Part of a small language model's weights.
Size: 12 layers, MLP 768 squared ReLU, 5.4M parameters.
Training: 151M tokens, 9198 steps.
Each number is 500 + 50 x the weight over its row's rms, rounded and kept within 0 to 999. Layers, rows and columns count from 0. Numbers have three digits each. The size before them is the row's rms in percent of the matrix's.

# layer 8 MLP down (transposed), 768x192, rms 0.106, rows 736-767, columns 128-191
102:529484533510489507523573538485566472599496462527604473547486521440456498555549479569530535512473452411476500456492490585455512548526498495564453526432474550468466515504483467442489359552462499
100:461407585509440482546462446463506518545507512475447496426502427515513530498536540492592490540500482506529533522377553478466468478447508493525468499512601490452531567521504626421496502576438455
102:503436556463397494550428528500568474602474516532436514429484542518584550549519563612511608454551550463520518555522477457489511554383516525569559552506458536515518448513551453555534456368504461
101:566681508457529515442487481458536526510457597462469469458485534500509507480537564586509447444521445500505411479502482556570492553429530515459534464486521575438476519537466541486481415529571530
099:497562447438450457508556577547497506429550455502548592559463465385568404405555475484421502516569447493513537508508554547542457576467578468506556566471502587514570517434527471501409489437458476
098:538539538409515525548443588479539504525444414578466493410593509477580527458479513534455543575588490487562536522497394559477385528499580489567409522563532533571492490497515434528431509433533502
104:512540528558512503455616562527551463542574587570483583490632590585545503452465467500489506507393498467528584489436558471409471532480545530530461471384547514461468474436464549461522520485529421
098:476489507501564483397536517496562472445530531454460556501492503490564540520453535561465432467558504474389608555394449528474489509506527490449449505429654537540565500523458488618488458533436454
102:446423478469537564556512435440453506610490505487510541517536477480440532591438527477488522582525610409488501550569508570477494522523476471548509638482572500522510410587503476520465532432464451
102:564656471510539416479513568527436464475503450498494607447435467533534472561454522517551421550537392582520496537533536571528517502409415489482487562493542526498462465551540533569584580588497523
093:574487522532549490438484483536444537498471423533529541471493554437537469414450415518494484585494434474582520481469466502551448525486460396487501451517441510570494542495477509518517466443528463
101:462519457500506536535587524499560523476581478508428411495517511569497478508489494514467476464568565561584559503422535519493566519552466562432451543478584527502394552392561480553609473407562495
105:524493454442519499517418541367459564543520462500459500504522612583560572482573537466483502511474466483443483466501594538478480523558465442521487531432451352584502497542448585548451416558562617
104:520494492554513472453461507508480584628495465556592535497500457520437423510507511517558445418562499565552466449501490528448527442506441473541393561402523439509568522438473495460564460539467574
096:549515523474552493556585527427616464424563495539470514492590488571457546542484422519479429487377487578518443571548438497544535503536504493519511449487481515528522533578505483445446604455534477
104:487557446421521497530516454514549512519504583368512526452587594490586432465510412462508455591491417537459571395514492481509471496421513488467468567554495503379524540446428475531612456528498508
103:517482456573471570521465551551520470440494570523535526473504469528485558408535524607537597454499548477597528560609545567458530446597415529462502477534454606367499499372519541542491517451513544
097:530531524488465561441554520453470523531512446468418477637457530548465537529606486343458455541453391412513376543490455512586491476530580529455495566499483500467454605569550388456525415545511542
092:494448449480521548431531452525376524481483631521541398520415493576493413509516444473518503453563493507495545566497578545529535471468497507510500467358514521507469490525455502548490570499613543
097:418508398430494459468467546490407443405521531519589619455492490519508538541505499608559542503589545436533400536549554541518549552504492507568551475556482495484501506491523456453492533503640584
101:465477493490495488538437450518561451516517578497576455505504574352516547480544564487530508433530525416491549575572474518446472526489563493512546568489516549364543498454575446508514515536483412
092:513424527519391568411551545522506483517595454532522524450501546546531501401474509551492492492457497441559543493434503444486537595454545499538509549486533459532530535528497450434516379574439490
098:467493549488376467456483485560496511536468496496564477473429494441575512407523475479511471432439479510443603582476470561457504519408567510430530422560440492414472521567561488561561517450414531
100:582487504509537590651527451440461500431511447509503573516550610559467523634494471544441533440527531472524444478510517568442511521582511515531561548514480631553513441581532457496502567559501579
099:512501358481562491508415519349523402489480504417598488456520550518546577542441486468533425554565485494515504535549549435536452486431450499429435518414580542482584476452508575513477496529604538
101:460457521560466507527483444467537541518587405545435416524586500578495439476543509474471530489421500483412471477458481449517476480538573492520435387440488463420484462478507379476575528502580582
106:516547548501448509518485492426560559570481502502514435453588517410505547512522535512481491555498469598529513495472487521600462490413616580506489470473487531529527533552531505479526531447500369
093:463544544504560464461518463521661518457454500497519483453542493463498441503482475639568481536510514564489464467523505603501438533457433475481518566485487527466580473517489536498480427502573529
108:565543561634433438517592471479509458519443494590503571503488448554556534453484496469506537486513478437629442537516464552614554477460459499539502418519413626491530510473442511523488548453477464
097:525525488506522546514493454559440457585537451496482461494498537485450552628447575458464510501518487504413534447416588505443491518489482413503493516513529536488574468501496476516504574502486347
103:493571495523426501430483493410508548485493503547427509465438495481571513489455481509507499511563525436522540521487538485541456357521407539449518514461538374472605546488461492437568480563503432
098:506463420374456520465474574372429430348471370501598557478605425496431482473400563418447461482508482483421526490450529533544480522531556489453548538476504458497521520501484488536463458468471486
# layer 8 MLP up, 768x192, rms 0.112, rows 737-767, columns 128-191
104:494472428555446469539511419472521502497510510528575468429499482516467522482583509417565518489535533556502475526395479574443567520509438474539500421562531488417531556454577495540458496427527569
106:491439542513433468480441460509535551555506495585553428435492440624517527408493474482452466576545445524428530502478507453402486509548500457480553457454518480439459541552521553535503536462467561
102:491483485499520502485425463412437515445529468542490461472389395594573566498465566464532453517480535517593591468478503534524473437494516560530534469520472540471451380514475523481465439455494498
100:562514488515498482513558386405450679418544463518626436534477437560546557503500507489499510485499583422510454498422505505419428519450549446612515511568476516458511413466544509504531428514470548
097:549460392570503471527477471468472444435455473443487527411524540455501487427539385506456591512467586420447522588504498399494593500499475492438633459569477402529493466538592548434559490496535447
103:451401543524485489628528502506550439489484543445459546450541517550648492487470427529527507522507474453535444504471473494436552555563472539522490482516461587412471572510581519416467567562438428
097:458495434523469430634505498544535540505492523522506554434489546556523485520459483460552541541361587426513441496441570518528591488533379499516424435438511495476432434531558605494500469488472435
100:513484432543455467592407449431506443430521486494473513538534447511470481465444480510590580546478559428501462507568506540431554588597440530498440457508423543558481508555501465393500526466519499
096:407476508570435526518509542534523529465541557580508511484559382505609484387379444549528481565515552509541478378474448407482503556471483530532473497515511550567456409520502547485480470467569452
093:534461472544452438501501521455427510503538598522523464538457441530587471495553458486527480485524492493494521374473541453447453484447538451505516360500486517435466463504562602490543554527538409
105:522475566565458494489497462428462562473376509444516463586502425482524513472431599492471523530498516414512580529500390447476547445468470498502457446531521554608522460612627443445491460421559397
106:486538451524473449522484497434415509486456480479492476534485517642535550518576436542455473518398548431530558433521541392415572516488503508596491475509514437556515506589524560472435541531580513
105:524507387550489478502506470519586515476466563431534552551453429524478510409498451453516555596521620475497414519546529411498552527529506543417499453563511569536469545481498514402449484425541525
093:495436473508488454484375470555505414452397551582599492557546489470434548525492402499563528571512579498432538486364564432529397506569591525447506545487466496485508459494548458425465469460536516
109:507447508494443517514410492517480506464450460459448391512516501545461495472445417505493490496465523462501500453458443508500489473492395478476474471522367426486531524472549506546442622381576406
102:492496553540528536545427468538541522462445524532588463471435401570488498462395457388510474497406509498505495529544510537545398419541537504528435508505469463442503452456600591527445528447498498
097:469511553442405527467493514526500481501502581499472396526526409553482590507481522504501439507471461464543512523519448481468532433615455595601472422547514441493472455557627475544438555441430462
087:433410410597495535471465527432420498458553595476487536591475526495544493531508463441459532554493498471466499443408617484487542433476595591491438557535448527468506440511526585481450488504517525
100:486510492471523518520499533502493554537492629537564526431460432520522518526477422481448509528489502443607511427580510479517537538522480499581532566581453477477487541491522438544552516423517509
102:461434519605388512519485428534544408501439414556544485476510493534489546459578523490526573505508592461633486486569484527472462476462557547497499481520536531477433504540549440473508483385474444
088:570445598600468417509468520561502479617562479499458547521468488453534486574468438508502508557507501395610489504528469509446535519439436632530439516498503527452329523536598555494489504453533472
094:450404480561394486507492517484476508498514433509506592455515500505606538441409499459473487613494498413541475472464475468396511564502491608438558477566549497537426435537506528493528410504528471
100:468519519579495450541427508512507512496359522520487430500473455484544510539466533403519517574440541489530541529532593509422451432511490519626427452469457467544537449556548517588578577493579422
102:454437505473498481571483492449432596522404482456551478500521446519525460435513573430585489557428495377492558485396570471523463544596443521453546501379488519485480558538460556467489479546414554
100:435414498490459516519403529501490467479431572505438556492465514527524458551440450509518525501487508475537560520505512414533504523540500537511502572575471543539444355611446547512540552445517433
111:509487476496517507621431523477431545465552480597492404530528480558541536351528462470547478534466549492563497403485479552580582503439493511519539522458413531486433534472538565471441544507528461
086:554447542586490428471536572484539528530534440456502550482491405532651498490460525480571535537408433480463586442497562570470524432485407378476523548423450439480513483511560543410475596512559465
108:440395490487543465519524490474498503450472553549523491479563574460481518474548534553520589586456564410548450370454500561535537517477551534472602544479538486440461531509502404490480514456519470
094:470470540519504480515529416431483522483467439433548420587452464493507551444487489537534466467503573455647471453556589487463499503486484451603488466458503592550484467478551527499489527470467520
107:594500480480431462572457435488513523474538500534511612491528507558529550480552446482557559562497555502451443469517426451487537559450477556481432460406475514538504533553524529506565524485553557
098:486524529542439464647569469535475503524400549489483522470533536462495505499462551560533554521459501466570415508490516368424495477487447572545566500453411400471536451497572553496532572403531472